Weights of a small GPT-style language model, trained from scratch on English Wikipedia.
Architecture: LayerNorm before each block, rotary positions, no biases in attention or MLP, untied embeddings.
Each number is 50 + 12 x the weight over its row's rms, rounded and kept within 0 to 99. Layers, rows and columns count from 0. The size before them is the row's rms in percent of the matrix's.

# layer 4 MLP down (transposed), 1024x512, rms 0.0751, rows 407-443, columns 0-63
104:55 56 36 21 48 66 49 30 30 32 54 52 30 47 53 41 40 60 33 46 43 63 30 52 50 44 36 42 40 38 48 53 77 62 42 49 48 41 64 37 58 66 36 48 57 37 68 61 66 80 41 54 58 54 74 64 62 29 63 47 29 46 31 50
099:60 33 52 57 38 49 53 56 41 40 59 50 50 47 44 40 57 71 48 44 57 43 52 75 55 60 74 57 31 53 61 39 30 68 44 74 30 66 48 61 56 73 42 52 21 47 49 63 60 38 47 35 55 24 34 52 77 43 46 34 70 60 43 65
099:54 60 50 56 48 35 62 54 59 45 56 35 60 48 55 34 47 51 44 46 68 46 65 41 50 37 54 54 66 43 46 42 61 37 49 54 44 49 52 46 39 48 49 50 58 38 51 69 58 54 45 48 52 31 60 51 59 43 25 35 46 26 58 59
099:60 50 44 51 47 64 60 30 39 32 68 29 58 46 51 53 30 74 51 62 47 78 54 80 48 62 52 47 49 54 24 42 62 55 45 32 40 38 67 53 61 47 54 84 51 58 60 35 54 28 47 59 32 52 37 47 57 54 40 42 55 66 56 36
100:46 33 52 45 54 52 57 52 42 54 37 50 60 32 48 21 50 52 59 68 53 54 47 46 45 34 59 26 41 33 33 30 56 49 65 39 40 37 62 42 50 56 84 46 64 44 52 50 57 51 61 48 60 62 43 63 57 44 60 55 56 43 45 51
097:37 69 66 49 44 48 59 41 65 56 39 76 58 51 60 74 64 42 49 33 39 49 41 26 50 55 64 36 28 61 41 50 58 35 56 29 50 49 52 58 51 63 62 82 70 68 59 36 39 48 59 45 35 62 49 53 58 40 84 47 47 37 41 51
100:60 61 41 49 40 67 79 40 48 39 53 54 55 59 44 65 34 83 65 56 50 45 48 44 63 57 45 50 37 54 49 40 56 60 60 35 63 55 47 50 48 61 62 50 25 57 62 53 31 46 53 65 49 42 72 46 28 52 59 48 50 48 48 78
098:45 36 59 54 49 62 44 53 56 69 62 67 55 54 69 36 40 40 29 42 24 67 30 37 36 60 63 48 65 52 53 45 38 50 31 53 47 62 35 43 40 50 38 63 24 56 84 50 30 37 44 54 43 55 37 44 42 40 51 46 62 26 56 58
101:37 38 83 54 43 44 47 57 56 32 47 38 60 63 39 53 72 56 41 43 33 27 49 71 57 51 57 55 52 55 58 47 56 56 60 34 62 37 69 56 36 35 75 55 41 39 43 50 46 43 44 56 56 21 36 43 63 54 72 67 67 25 45 64
099:69 32 44 39 56 57 54 78 53 49 61 41 67 54 48 37 53 52 58 84 60 57 68 63 44 51 57 51 46 31 42 64 68 56 53 51 51 51 68 65 66 45 63 45 65 45 50 43 46 41 52 37 52 64 70 49 64 49 30 65 45 62 47 42
096:55 44 38 44 49 49 35 62 54 38 47 55 41 51 47 99 42 53 48 51 42 55 32 29 41 75 53 50 62 62 51 53 60 61 40 74 48 44 63 30 53 57 45 48 52 70 38 35 45 66 72 45 47 59 69 51 54 57 29 50 66 48 60 47
098:36 48 51 41 52 48 62 53 65 44 45 59 54 52 45 38 47 41 63 43 47 64 44 76 66 21 48 71 35 62 52 58 55 25 36 58 54 22 40 72 27 50 70 29 58 52 45 54 48 26 44 45 44 67 60 60 42 57 37 43 39 47 59 72
104:51 46 59 45 70 50 65 47 24 69 63 65 41 43 39 31 30 59 55 63 42 60 34 56 52 68 44 51 47 49 61 50 48 62 50 62 67 63 54 61 34 69 70 57 50 65 39 59 69 47 25 49 38 50 59 34 54 57 70 46 41 53 31 50
107:61 57 73 61 52 65 49 63 65 35 47 31 53 54 65 57 58 53 09 56 77 59 47 62 63 48 43 39 57 47 40 44 63 73 68 53 47 44 45 46 36 67 60 42 35 24 42 40 51 43 38 68 28 41 55 65 37 48 41 57 66 38 68 42
098:50 60 40 51 41 45 57 36 57 45 60 54 72 51 29 45 38 73 70 26 33 41 47 52 58 74 59 34 67 57 43 38 59 49 38 47 56 49 55 49 54 91 32 73 32 39 58 74 53 45 40 62 57 40 51 47 62 47 46 56 38 21 56 62
106:50 50 41 42 45 41 49 70 51 57 31 36 33 44 38 74 55 53 66 52 34 41 44 65 77 40 29 47 37 61 34 42 44 66 44 56 50 56 62 58 44 45 66 50 39 36 48 45 54 58 63 35 46 41 78 45 62 44 48 64 67 44 50 41
098:30 59 52 51 27 40 44 70 48 55 52 61 43 53 52 49 57 36 53 34 65 59 58 57 60 48 46 57 64 51 43 57 54 41 63 59 49 42 42 30 61 58 40 66 63 44 42 54 42 52 61 54 49 47 42 54 58 56 40 33 37 51 68 52
105:52 71 51 60 39 56 54 65 51 58 49 48 44 36 62 44 74 41 61 49 60 64 43 70 52 63 52 53 47 30 58 64 35 61 45 54 30 55 45 61 57 35 82 45 54 45 52 32 57 51 42 40 45 67 52 42 49 72 34 33 56 59 66 64
104:42 54 54 48 50 32 38 51 60 55 52 41 57 71 69 63 48 61 66 57 37 54 34 40 54 38 46 80 66 80 34 68 57 53 37 42 45 53 26 49 46 59 63 51 49 44 42 62 33 58 37 46 39 48 55 51 41 55 42 48 70 30 46 54
100:42 59 20 59 66 58 57 60 54 56 57 49 53 22 38 51 48 52 31 33 59 59 72 66 39 46 43 69 32 61 40 53 43 56 51 44 46 41 45 54 50 44 43 46 37 49 58 44 51 61 61 39 67 55 74 59 58 48 61 69 40 45 39 68
095:61 50 79 78 53 55 55 49 66 62 57 37 39 70 42 59 49 52 36 34 65 41 36 58 55 40 53 45 39 67 37 29 54 47 51 78 41 49 27 39 44 14 53 46 62 61 31 64 66 50 57 59 32 43 34 42 40 39 28 63 58 34 50 51
104:36 54 70 42 48 51 45 44 43 37 40 29 61 67 35 44 65 73 41 69 44 57 48 72 51 66 56 45 28 65 55 45 70 39 61 47 40 78 77 48 49 48 60 51 51 42 51 45 69 42 45 65 54 36 36 45 58 38 54 46 22 42 56 47
101:56 41 55 41 56 44 34 38 43 62 48 52 63 44 53 60 38 39 61 59 49 37 32 37 50 56 49 53 57 61 77 52 51 47 35 58 39 57 50 75 58 41 55 66 59 59 54 65 52 56 46 38 45 56 30 47 57 44 43 66 37 42 49 61
101:83 42 53 45 64 57 39 53 51 50 55 75 65 37 35 48 50 38 24 60 53 74 46 46 66 45 46 49 40 37 41 59 25 42 40 57 49 20 49 65 59 59 41 68 46 50 61 53 54 40 38 63 40 38 72 49 43 45 62 54 41 52 33 44
101:46 48 56 42 60 41 51 53 50 44 49 70 69 54 38 54 38 36 46 41 71 60 61 35 60 32 45 59 56 65 55 48 47 61 56 43 59 53 45 60 54 52 52 35 50 48 58 38 43 43 37 66 51 58 54 46 65 49 53 49 60 40 55 53
096:48 47 58 36 69 33 74 61 40 58 29 51 52 49 68 43 53 58 51 56 50 40 45 57 39 55 47 54 31 41 37 40 44 64 76 61 53 38 51 60 46 56 45 59 52 68 56 58 50 35 65 49 60 39 56 34 59 40 55 71 61 38 38 54
101:47 27 50 38 54 46 45 69 57 28 79 53 57 63 64 65 39 58 46 59 58 38 42 46 68 41 58 44 49 51 49 37 49 50 63 39 50 46 60 46 43 63 60 41 48 57 60 52 38 52 58 55 55 53 52 39 68 35 53 57 47 50 51 53
098:71 64 84 48 43 36 43 40 53 52 57 24 75 42 64 64 56 62 38 37 46 57 55 56 56 45 57 63 55 47 62 43 37 53 71 51 59 34 53 65 65 68 47 56 56 63 45 43 45 40 44 62 47 42 45 59 63 42 52 42 45 48 39 40
097:38 60 59 66 42 40 49 47 56 62 46 46 44 59 52 40 62 56 51 58 49 45 24 49 36 54 50 45 45 46 57 46 53 68 51 78 47 46 46 52 49 52 30 32 52 50 58 43 39 60 64 65 56 66 26 40 45 54 38 51 48 58 31 41
101:27 28 45 58 74 56 48 33 49 53 64 70 80 46 60 47 33 36 51 56 47 60 81 49 46 38 43 48 63 63 36 48 53 36 63 76 47 58 21 47 37 35 36 35 83 37 36 62 56 42 51 39 47 50 57 40 52 57 72 57 46 65 44 61
110:45 41 44 34 57 66 66 48 59 68 72 30 62 79 42 52 67 49 57 48 42 45 68 43 40 41 53 56 67 62 55 60 58 63 52 49 46 22 44 41 57 50 37 58 44 63 38 50 25 62 38 49 48 47 41 45 53 54 50 78 45 51 45 43
099:43 39 48 69 45 23 45 55 54 62 32 45 51 59 63 50 49 59 38 41 69 47 56 52 54 42 47 75 55 41 51 53 63 48 51 59 41 52 59 20 48 44 29 61 43 50 44 65 45 41 77 36 67 58 49 68 32 50 42 51 45 56 38 44
098:29 51 52 49 69 34 74 54 50 57 52 72 48 48 43 60 61 40 44 41 69 51 49 77 26 43 48 42 48 35 73 51 37 50 30 53 65 57 41 49 58 41 38 36 65 51 69 36 48 61 75 35 39 55 65 46 59 58 30 40 54 49 39 47
096:60 56 43 47 55 71 60 63 44 42 55 35 65 45 50 39 33 47 67 30 18 73 50 43 51 39 56 44 36 48 70 56 52 35 42 58 57 68 53 49 49 61 73 53 57 26 59 59 52 61 37 57 43 63 46 33 49 63 54 47 66 60 60 61
097:30 33 63 97 45 53 30 64 46 40 59 57 63 28 25 50 59 35 67 43 38 57 68 57 60 41 36 42 59 42 38 54 35 44 57 33 40 58 51 48 38 61 53 62 47 61 37 58 64 46 40 67 55 61 64 39 68 51 71 53 37 58 62 70
101:49 40 51 45 54 54 28 54 45 48 47 48 58 55 40 60 52 36 50 41 59 36 40 65 46 50 62 77 42 32 57 42 50 56 41 51 44 29 37 57 45 52 44 42 35 45 48 45 40 69 51 57 45 52 51 56 42 39 60 54 35 50 51 39
097:39 49 54 46 50 68 71 44 54 29 51 46 55 52 51 43 63 61 35 36 49 51 57 55 57 43 56 59 45 51 43 60 46 49 70 43 49 61 42 64 55 36 40 53 34 41 57 67 47 53 48 36 65 56 51 44 22 52 50 53 40 55 44 34
# layer 4 MLP gate, 1024x512, rms 0.0799, rows 408-443, columns 0-63
099:32 27 56 77 62 60 50 62 46 47 32 56 61 76 32 60 61 26 59 53 39 44 67 71 30 81 48 39 37 48 37 75 57 44 52 45 44 51 32 52 60 72 45 60 53 65 79 64 58 43 43 53 23 50 38 64 55 54 60 67 61 37 81 50
096:58 53 37 33 44 34 40 53 51 63 50 11 44 66 43 55 58 52 45 56 59 49 59 57 57 82 50 42 61 26 51 55 40 54 72 44 32 50 60 53 62 57 46 38 52 37 32 53 67 34 58 55 68 75 49 35 51 60 43 34 30 55 68 49
096:28 64 37 47 59 46 33 28 70 63 48 62 43 51 41 43 50 51 51 37 69 26 46 70 46 40 52 39 47 44 61 58 59 34 58 64 47 63 65 42 70 37 56 50 44 54 40 26 31 41 67 59 57 67 43 57 40 44 51 58 55 30 76 59
101:68 74 41 41 47 54 69 32 52 66 58 54 55 52 49 32 44 41 27 53 50 54 37 61 31 55 46 68 36 55 52 58 34 60 59 60 47 66 32 63 25 43 60 65 21 62 55 51 51 34 68 71 48 56 62 50 57 31 44 22 62 60 50 53
092:43 67 74 29 53 53 25 53 65 56 46 69 61 33 55 54 63 49 49 35 44 42 29 53 53 59 57 70 55 42 54 63 38 53 35 55 75 58 61 63 59 71 64 27 49 44 57 61 51 68 50 31 55 44 60 56 20 70 35 44 39 58 59 60
098:50 53 21 47 27 52 69 60 52 28 39 45 36 58 43 70 56 36 58 78 40 31 49 38 39 40 43 28 50 68 55 44 58 62 45 44 56 34 62 61 62 34 38 54 51 46 41 44 42 42 45 29 61 51 78 49 44 52 37 39 39 65 51 44
119:42 52 65 43 33 39 47 46 54 51 49 70 72 71 44 60 58 67 58 45 45 59 52 39 50 48 63 35 61 54 63 58 52 35 45 56 50 53 42 46 52 46 54 48 44 60 48 58 45 43 50 60 60 47 66 67 43 73 43 51 28 46 67 54
097:50 50 34 35 41 60 41 57 41 53 32 63 61 52 42 14 64 37 59 58 45 44 56 42 46 45 43 57 46 75 51 36 46 68 43 50 34 65 47 57 41 40 72 43 55 61 45 53 59 44 48 51 58 72 43 47 53 59 48 51 42 49 45 59
094:49 29 44 39 67 70 61 45 78 62 65 55 59 62 24 46 56 63 51 43 52 61 86 62 56 55 67 27 63 49 55 34 39 44 44 37 53 60 35 40 48 50 62 35 51 60 55 51 64 43 45 41 54 35 50 41 53 39 52 61 41 35 31 56
092:47 65 38 69 41 55 65 39 47 47 40 49 48 31 30 59 55 30 64 50 36 59 47 78 33 64 50 36 40 42 56 44 58 59 67 41 51 46 51 52 60 68 70 47 60 43 56 58 44 51 72 66 25 37 62 71 25 33 50 63 53 76 47 60
098:50 57 49 40 49 47 60 49 60 60 64 68 62 52 64 41 39 38 55 45 75 46 42 38 49 62 47 51 41 39 73 60 52 38 64 54 51 54 49 28 50 64 51 58 50 27 34 45 42 58 51 34 54 47 46 55 53 52 52 72 68 62 57 52
111:54 41 50 42 42 39 58 38 28 55 43 57 28 55 54 44 64 55 54 54 46 38 50 70 30 29 50 65 40 43 44 34 43 74 62 51 15 55 46 40 76 51 57 61 43 48 59 61 51 49 65 48 50 73 39 49 55 50 54 29 65 66 68 54
104:50 41 42 55 63 68 59 54 35 53 42 37 34 43 41 52 54 36 31 52 80 80 56 60 52 44 64 42 64 48 41 30 57 52 48 41 41 35 42 53 16 35 68 46 52 35 58 35 53 58 18 73 43 77 58 64 44 49 44 74 47 57 42 69
100:45 57 59 33 43 41 67 42 47 51 42 56 51 53 40 49 54 41 67 18 41 37 36 45 61 50 41 61 35 74 69 59 43 46 48 46 56 45 52 35 47 48 35 68 50 51 33 48 55 50 42 28 47 50 75 52 63 42 59 37 49 51 24 52
109:36 33 56 52 51 55 38 55 32 66 45 55 57 43 56 36 68 47 64 39 48 29 67 40 50 37 67 38 55 68 81 54 53 40 70 43 43 49 48 20 52 59 50 54 45 40 49 46 48 46 42 42 36 54 43 51 37 36 46 41 48 55 49 43
096:41 42 35 52 44 53 70 18 43 49 66 34 48 46 47 59 43 52 55 50 41 54 59 62 64 37 36 30 57 48 41 33 57 51 64 40 41 35 60 53 58 55 51 63 31 23 51 54 43 41 48 51 43 54 38 35 56 46 54 55 48 32 53 66
100:68 53 57 45 53 54 50 47 37 59 59 46 58 37 61 39 43 46 54 38 48 63 60 35 66 38 56 59 38 46 38 43 44 75 54 65 68 38 43 66 43 67 52 47 52 42 53 50 64 40 57 39 64 66 54 44 50 58 65 56 32 48 64 50
101:32 25 53 49 59 44 58 51 46 51 61 61 44 53 29 41 50 54 52 51 38 38 52 77 58 48 46 76 65 71 54 28 51 38 48 48 33 36 35 60 60 66 47 46 40 54 61 25 54 40 61 58 35 41 53 63 31 36 54 58 54 64 52 30
097:41 20 37 46 47 36 63 57 52 60 76 30 41 70 60 67 35 38 67 68 57 48 40 58 42 49 62 51 70 42 31 51 49 71 29 34 32 49 68 73 67 46 63 65 54 62 56 39 43 49 37 61 37 58 44 66 59 67 38 45 31 59 41 53
103:36 43 49 52 61 25 62 48 54 39 52 38 42 29 43 45 59 43 53 25 52 38 64 26 45 56 47 56 40 76 52 47 56 60 44 56 67 58 50 53 45 33 64 46 57 36 46 38 41 38 41 49 58 32 55 51 55 34 35 64 53 58 34 46
103:45 39 60 52 23 56 63 76 59 51 56 46 42 55 38 65 50 53 46 53 75 78 58 50 42 45 48 62 43 61 43 68 53 48 49 18 34 56 57 59 57 59 75 34 31 43 58 31 51 37 43 36 55 76 71 55 36 61 49 57 56 56 29 51
100:40 12 61 42 58 61 66 59 50 70 59 54 42 66 35 60 40 61 64 55 66 45 65 63 58 41 48 38 27 62 48 35 42 54 53 42 61 49 54 62 62 44 77 23 37 39 75 49 62 36 48 22 54 52 62 42 49 60 56 50 49 42 30 66
089:37 64 52 71 57 63 61 28 68 65 53 17 33 35 50 62 49 52 45 24 71 39 44 55 26 44 44 63 40 63 61 57 34 41 58 53 38 50 49 56 43 53 55 60 72 53 43 57 58 46 63 41 65 42 47 46 66 67 57 43 46 56 55 53
100:59 50 38 39 42 54 50 62 53 39 69 54 36 35 49 46 63 40 52 61 42 58 55 55 55 59 69 56 34 74 61 56 51 28 35 42 36 44 33 32 30 66 66 62 61 52 34 49 63 33 28 55 30 41 42 47 67 57 63 41 38 62 10 67
104:38 43 47 69 60 48 49 46 50 73 57 65 42 63 45 40 46 55 45 58 57 51 57 36 55 51 74 49 24 72 44 57 39 38 64 36 35 46 46 55 52 40 48 43 33 48 51 59 67 53 48 49 58 50 58 40 46 58 39 55 62 60 63 56
099:46 44 54 54 70 30 55 63 34 49 47 42 61 77 51 49 51 39 61 47 56 42 60 59 38 31 32 55 49 44 47 61 53 66 47 44 40 45 55 40 39 63 49 65 39 57 36 50 74 53 66 32 54 48 47 44 70 50 66 67 39 44 62 56
092:39 55 55 58 58 67 62 60 35 36 79 56 38 49 42 67 54 64 66 57 56 35 44 28 50 38 53 53 58 57 42 45 78 55 41 26 26 61 67 55 29 51 64 38 38 58 39 53 48 50 64 74 49 73 24 50 75 18 30 42 56 60 51 41
091:45 53 55 63 29 34 40 52 37 59 54 40 37 45 37 69 37 59 41 34 55 55 31 67 64 45 56 39 54 58 40 37 51 55 47 42 52 48 42 45 42 65 51 63 39 60 48 53 48 27 53 68 73 49 40 49 68 56 51 45 44 57 42 44
097:49 51 47 52 52 44 17 47 37 66 50 44 65 39 47 57 54 48 44 38 43 57 71 52 59 62 35 50 33 33 58 38 69 62 59 60 49 45 43 64 43 46 55 47 58 52 45 58 58 75 47 75 59 43 65 49 33 65 49 56 56 23 29 62
104:62 47 54 62 45 48 43 36 51 53 60 69 41 42 51 56 51 51 51 66 64 38 60 59 58 36 63 60 50 48 61 15 54 52 65 47 60 55 61 51 35 58 54 54 48 81 60 64 41 52 60 39 43 63 54 59 66 45 56 54 47 56 66 42
090:48 75 46 69 63 33 42 40 58 61 50 21 49 28 50 48 36 34 69 49 23 39 52 62 56 50 44 53 49 51 46 40 62 51 60 29 78 42 39 39 53 54 57 58 50 53 67 36 60 43 50 89 48 47 51 55 53 43 46 54 53 36 47 67
097:59 54 34 41 34 46 38 57 36 68 68 35 57 45 42 41 32 49 50 51 37 42 53 24 64 59 50 67 58 61 45 43 73 52 38 38 53 47 38 51 56 58 74 69 51 64 49 43 33 32 48 38 45 71 38 58 53 67 61 36 40 65 60 73
098:40 37 51 50 59 50 45 36 39 42 54 64 49 41 37 56 35 52 64 57 38 57 80 41 59 52 41 61 55 45 42 52 47 64 57 61 44 34 61 39 65 46 51 56 49 38 70 48 47 49 56 73 49 58 55 57 73 37 41 56 58 33 57 65
097:51 23 50 50 76 37 37 32 49 51 37 48 44 68 29 66 46 49 84 22 41 55 62 51 38 50 47 41 58 35 52 43 44 46 51 56 55 51 50 56 41 44 55 36 56 65 44 37 37 57 29 32 45 45 46 30 50 65 49 49 58 52 65 38
088:30 49 48 45 64 43 58 46 64 58 72 60 76 60 58 37 65 51 70 44 46 65 62 37 37 55 33 17 50 42 40 56 50 37 48 54 50 40 51 71 56 51 51 54 54 68 51 53 53 40 17 68 53 51 40 49 42 54 40 61 55 65 35 49
112:55 72 32 57 52 53 53 50 28 36 47 65 38 77 48 29 49 69 36 19 41 61 54 41 62 53 45 35 43 52 56 65 40 52 49 60 55 46 59 59 69 50 70 70 90 43 56 52 67 57 56 31 53 61 51 64 48 34 49 65 47 50 43 71
# layer 4 MLP up, 1024x512, rms 0.0821, rows 408-443, columns 0-63
099:69 66 37 64 70 60 67 57 69 40 30 54 56 33 43 68 60 49 49 51 42 52 44 52 46 39 43 42 60 66 54 63 46 47 26 60 49 44 47 49 73 45 68 65 42 53 67 55 65 48 46 48 70 58 52 27 60 40 66 55 72 66 67 55
095:50 54 50 58 45 55 55 72 45 48 45 60 50 63 59 45 38 53 53 42 59 58 38 59 28 54 40 58 48 40 49 40 40 65 46 43 56 28 41 63 57 39 71 60 61 37 54 51 61 58 24 52 61 55 53 31 55 46 45 46 46 33 37 83
093:37 49 55 43 37 39 67 66 50 47 41 55 49 53 56 63 37 44 39 59 45 68 41 47 31 40 46 35 56 44 46 29 49 60 47 42 50 54 52 31 48 45 56 56 48 54 73 81 53 53 31 38 51 36 50 37 71 38 60 54 32 58 42 64
101:30 49 59 71 53 47 63 32 61 46 46 46 55 43 64 36 42 47 29 58 55 42 62 58 43 52 54 28 69 28 44 38 33 53 57 62 70 40 57 33 49 59 52 55 35 52 44 42 40 37 53 49 66 52 46 45 52 57 48 21 37 59 61 40
097:64 68 40 58 64 46 52 38 29 49 56 44 37 59 34 37 55 50 31 31 41 52 57 56 61 38 52 55 46 50 45 59 50 67 66 51 34 35 39 52 44 42 51 46 71 48 54 51 32 53 53 46 46 35 49 40 54 46 40 46 46 54 38 36
099:58 47 57 46 67 61 55 50 73 24 40 60 35 44 55 48 53 55 58 32 29 15 31 39 41 46 48 38 52 46 40 37 61 46 50 61 46 38 50 44 52 38 47 65 41 19 66 22 40 36 58 64 56 48 35 37 38 46 27 56 52 23 65 54
109:15 45 59 43 52 40 53 60 53 73 24 33 58 38 36 48 67 58 62 39 23 51 56 49 45 32 34 35 59 45 58 60 52 60 58 66 40 39 55 42 35 55 47 71 46 60 35 34 33 57 34 34 44 68 34 60 52 41 41 43 57 38 45 78
102:24 53 47 46 60 43 45 37 38 49 48 55 43 32 49 27 70 39 51 52 45 60 66 48 48 57 44 53 65 59 50 45 51 48 57 47 24 38 49 34 48 66 55 60 57 38 45 49 52 46 37 65 34 61 55 52 61 15 50 55 66 49 44 45
089:48 54 48 59 44 55 43 62 45 55 50 63 81 60 38 31 52 51 47 18 27 49 50 52 43 66 41 52 52 42 58 82 48 36 34 46 29 31 49 58 44 26 43 39 45 35 58 73 53 41 63 59 78 59 38 75 24 38 49 46 39 57 64 48
097:51 34 48 49 15 51 53 59 14 41 54 44 46 53 29 66 63 61 48 58 44 43 44 65 48 41 56 68 45 23 77 50 59 42 59 50 53 53 31 40 52 67 52 45 54 70 73 58 36 61 60 52 54 61 63 80 55 45 52 59 61 67 35 57
095:50 55 53 56 72 54 50 53 69 43 40 59 57 66 49 49 66 42 61 36 41 37 33 51 59 50 56 67 45 57 57 53 49 41 50 51 47 54 53 54 58 47 48 26 71 38 54 40 38 62 63 17 58 69 27 38 68 48 25 68 71 52 48 70
098:54 59 58 52 41 41 44 48 53 41 45 47 53 39 32 53 71 69 47 40 70 52 67 49 52 57 76 50 47 51 73 52 47 51 29 56 71 58 78 52 59 44 51 44 40 43 81 45 63 51 32 39 50 64 47 29 65 26 37 45 31 39 43 24
107:49 39 48 56 56 67 57 49 44 31 42 46 59 71 59 39 54 42 52 57 50 60 47 72 45 31 49 48 52 54 64 54 58 58 31 28 62 32 39 56 34 34 66 44 79 51 57 56 50 56 29 53 43 69 58 63 62 57 51 31 61 40 34 45
100:31 74 45 63 33 42 55 52 34 42 41 33 72 42 54 32 50 44 65 36 31 32 39 58 49 74 49 59 44 47 61 49 39 42 57 62 54 54 70 34 52 65 56 56 47 56 52 43 74 52 57 63 62 41 58 39 67 71 82 46 33 48 37 43
105:45 51 46 32 53 32 50 45 37 40 44 26 37 51 55 39 64 40 46 43 54 33 55 35 45 59 44 47 50 88 36 41 59 57 29 48 45 59 59 58 44 58 49 45 75 58 57 47 65 19 35 53 40 60 67 53 75 49 55 65 27 34 29 61
098:69 43 67 65 52 54 43 57 36 52 42 30 46 59 45 72 59 54 64 57 56 52 41 83 45 40 51 46 64 64 45 46 57 68 66 37 43 29 23 67 57 53 32 66 65 41 56 37 41 61 37 63 51 70 67 63 34 61 55 66 43 65 64 47
100:45 53 64 66 56 40 49 57 48 59 40 45 49 41 58 83 48 33 72 53 55 51 47 68 53 44 49 60 66 44 60 49 61 48 62 80 41 60 45 50 55 41 45 69 72 56 45 46 30 70 45 39 56 38 59 74 51 53 53 49 43 37 39 16
103:75 41 51 57 45 56 50 31 56 55 62 47 32 62 57 49 41 31 39 64 50 41 73 53 52 45 58 57 59 64 41 28 53 65 57 42 54 51 56 46 49 67 50 39 42 37 43 48 31 63 62 55 42 46 69 57 50 52 55 41 40 57 21 35
099:51 43 52 42 45 49 56 35 53 51 47 49 38 49 62 55 51 44 51 58 32 55 31 53 36 38 72 54 44 72 59 71 66 42 49 47 49 42 71 53 34 68 72 50 54 83 64 47 24 39 61 35 61 46 34 60 32 62 52 65 61 40 55 69
098:23 60 60 60 63 41 52 65 42 39 60 50 49 62 19 86 53 48 51 52 48 37 41 54 57 32 32 43 38 30 42 50 55 30 49 56 44 41 39 42 27 53 53 71 68 28 55 84 32 40 39 47 28 40 57 73 44 64 43 63 39 57 36 41
098:31 63 34 35 56 48 58 72 64 31 47 52 50 33 36 52 52 65 61 37 66 66 46 66 35 80 35 69 29 28 38 39 37 59 65 56 51 57 58 66 41 63 55 41 42 38 57 48 49 62 40 54 58 39 40 41 45 53 57 33 55 48 37 35
099:67 60 22 38 72 38 39 62 67 58 19 61 29 53 50 60 43 40 66 65 32 53 48 66 64 52 45 54 80 53 51 67 72 49 32 55 71 44 41 44 56 38 45 40 49 45 58 35 46 47 29 52 44 50 71 53 76 48 71 41 51 57 39 47
096:53 41 44 49 32 24 54 82 37 72 47 56 64 51 65 44 53 44 51 57 31 60 30 67 55 48 33 69 55 40 48 57 57 65 59 49 43 30 59 57 61 43 42 58 58 69 31 54 52 29 34 51 51 48 63 55 52 28 56 49 61 46 23 50
098:54 63 68 52 69 38 56 84 32 36 42 41 24 42 60 34 43 47 42 55 20 50 37 40 46 44 62 74 48 41 40 59 46 36 41 55 30 40 66 59 45 52 32 49 46 28 36 13 45 49 46 41 57 51 45 53 43 66 57 74 61 39 51 50
106:61 63 52 44 54 61 55 56 35 39 54 40 51 46 64 67 51 38 33 37 58 41 54 71 52 48 48 84 40 67 36 50 60 64 49 62 82 46 57 57 53 46 44 70 40 46 76 47 49 35 66 55 18 37 36 63 57 47 41 50 62 51 44 48
098:32 60 39 47 51 31 37 63 39 48 63 48 51 55 50 45 50 57 70 43 56 49 35 35 71 50 42 55 39 57 43 48 43 75 60 46 44 28 57 47 23 32 38 47 60 39 34 51 63 46 57 71 46 40 63 58 27 46 31 44 49 56 52 49
097:52 37 75 56 66 41 36 48 50 30 31 30 50 47 35 57 32 34 68 55 44 66 52 47 35 52 56 41 39 42 67 56 56 52 49 69 60 30 61 28 52 45 52 26 61 53 48 35 39 47 49 32 66 60 32 44 79 42 17 37 61 45 25 43
105:50 70 61 57 68 54 45 44 58 70 54 25 61 63 47 47 63 29 48 35 31 45 42 47 43 70 56 58 25 74 56 43 30 56 48 30 63 29 51 48 40 54 53 45 74 53 57 43 48 35 43 40 81 49 47 52 76 46 29 68 44 62 34 51
100:49 45 36 46 55 44 77 49 60 60 52 68 43 43 59 48 51 75 48 41 42 70 55 45 62 41 39 80 42 85 51 54 42 53 29 55 33 45 44 59 42 47 55 61 50 55 61 57 45 42 66 64 71 53 54 56 74 58 55 40 50 61 46 59
110:53 42 46 49 53 55 44 34 50 48 41 38 57 47 55 59 41 60 31 75 56 19 52 36 45 72 52 36 40 54 44 59 48 68 53 34 41 62 46 72 48 61 49 49 42 59 43 71 42 28 69 63 42 35 64 48 51 36 56 36 49 38 48 52
099:48 55 65 67 68 63 70 51 63 61 57 21 32 45 45 30 57 61 55 28 67 50 28 49 58 40 18 39 47 35 36 48 50 46 37 42 73 46 34 69 89 62 47 29 54 55 51 71 53 57 67 62 72 56 55 35 70 70 40 54 61 65 39 64
094:38 42 23 51 60 39 54 40 67 49 42 35 62 42 46 55 49 62 47 60 69 58 55 63 59 71 36 57 80 37 46 52 47 46 46 49 41 43 38 70 63 62 31 81 62 55 53 68 22 49 32 52 45 46 57 70 36 48 48 46 38 59 53 66
096:63 53 42 52 50 61 60 50 68 28 50 39 58 23 51 59 38 37 55 45 31 48 40 50 51 51 63 60 45 47 61 47 40 41 50 37 41 41 76 62 33 53 68 60 41 62 41 60 47 61 58 52 49 49 46 64 25 52 52 35 27 58 77 50
096:70 60 51 62 49 39 53 74 42 63 48 27 61 77 62 29 42 50 45 56 66 37 48 64 45 57 19 63 50 51 66 39 46 54 33 42 61 42 56 59 36 47 63 42 52 64 33 56 43 62 34 31 54 32 44 46 34 58 62 54 29 45 45 31
090:55 48 73 48 31 37 34 73 56 45 23 54 66 61 37 60 36 38 39 51 42 49 38 63 78 23 58 45 50 51 58 49 39 65 44 38 47 44 50 49 46 51 55 23 46 31 37 60 42 62 42 67 60 64 57 66 60 54 49 38 36 68 65 52
103:35 59 36 56 57 49 46 29 46 33 51 34 50 42 50 49 53 29 59 49 51 67 29 65 77 77 65 73 57 52 47 41 20 57 53 54 33 53 26 53 72 61 41 57 68 15 44 59 73 37 49 52 48 56 56 64 48 55 49 82 65 65 64 46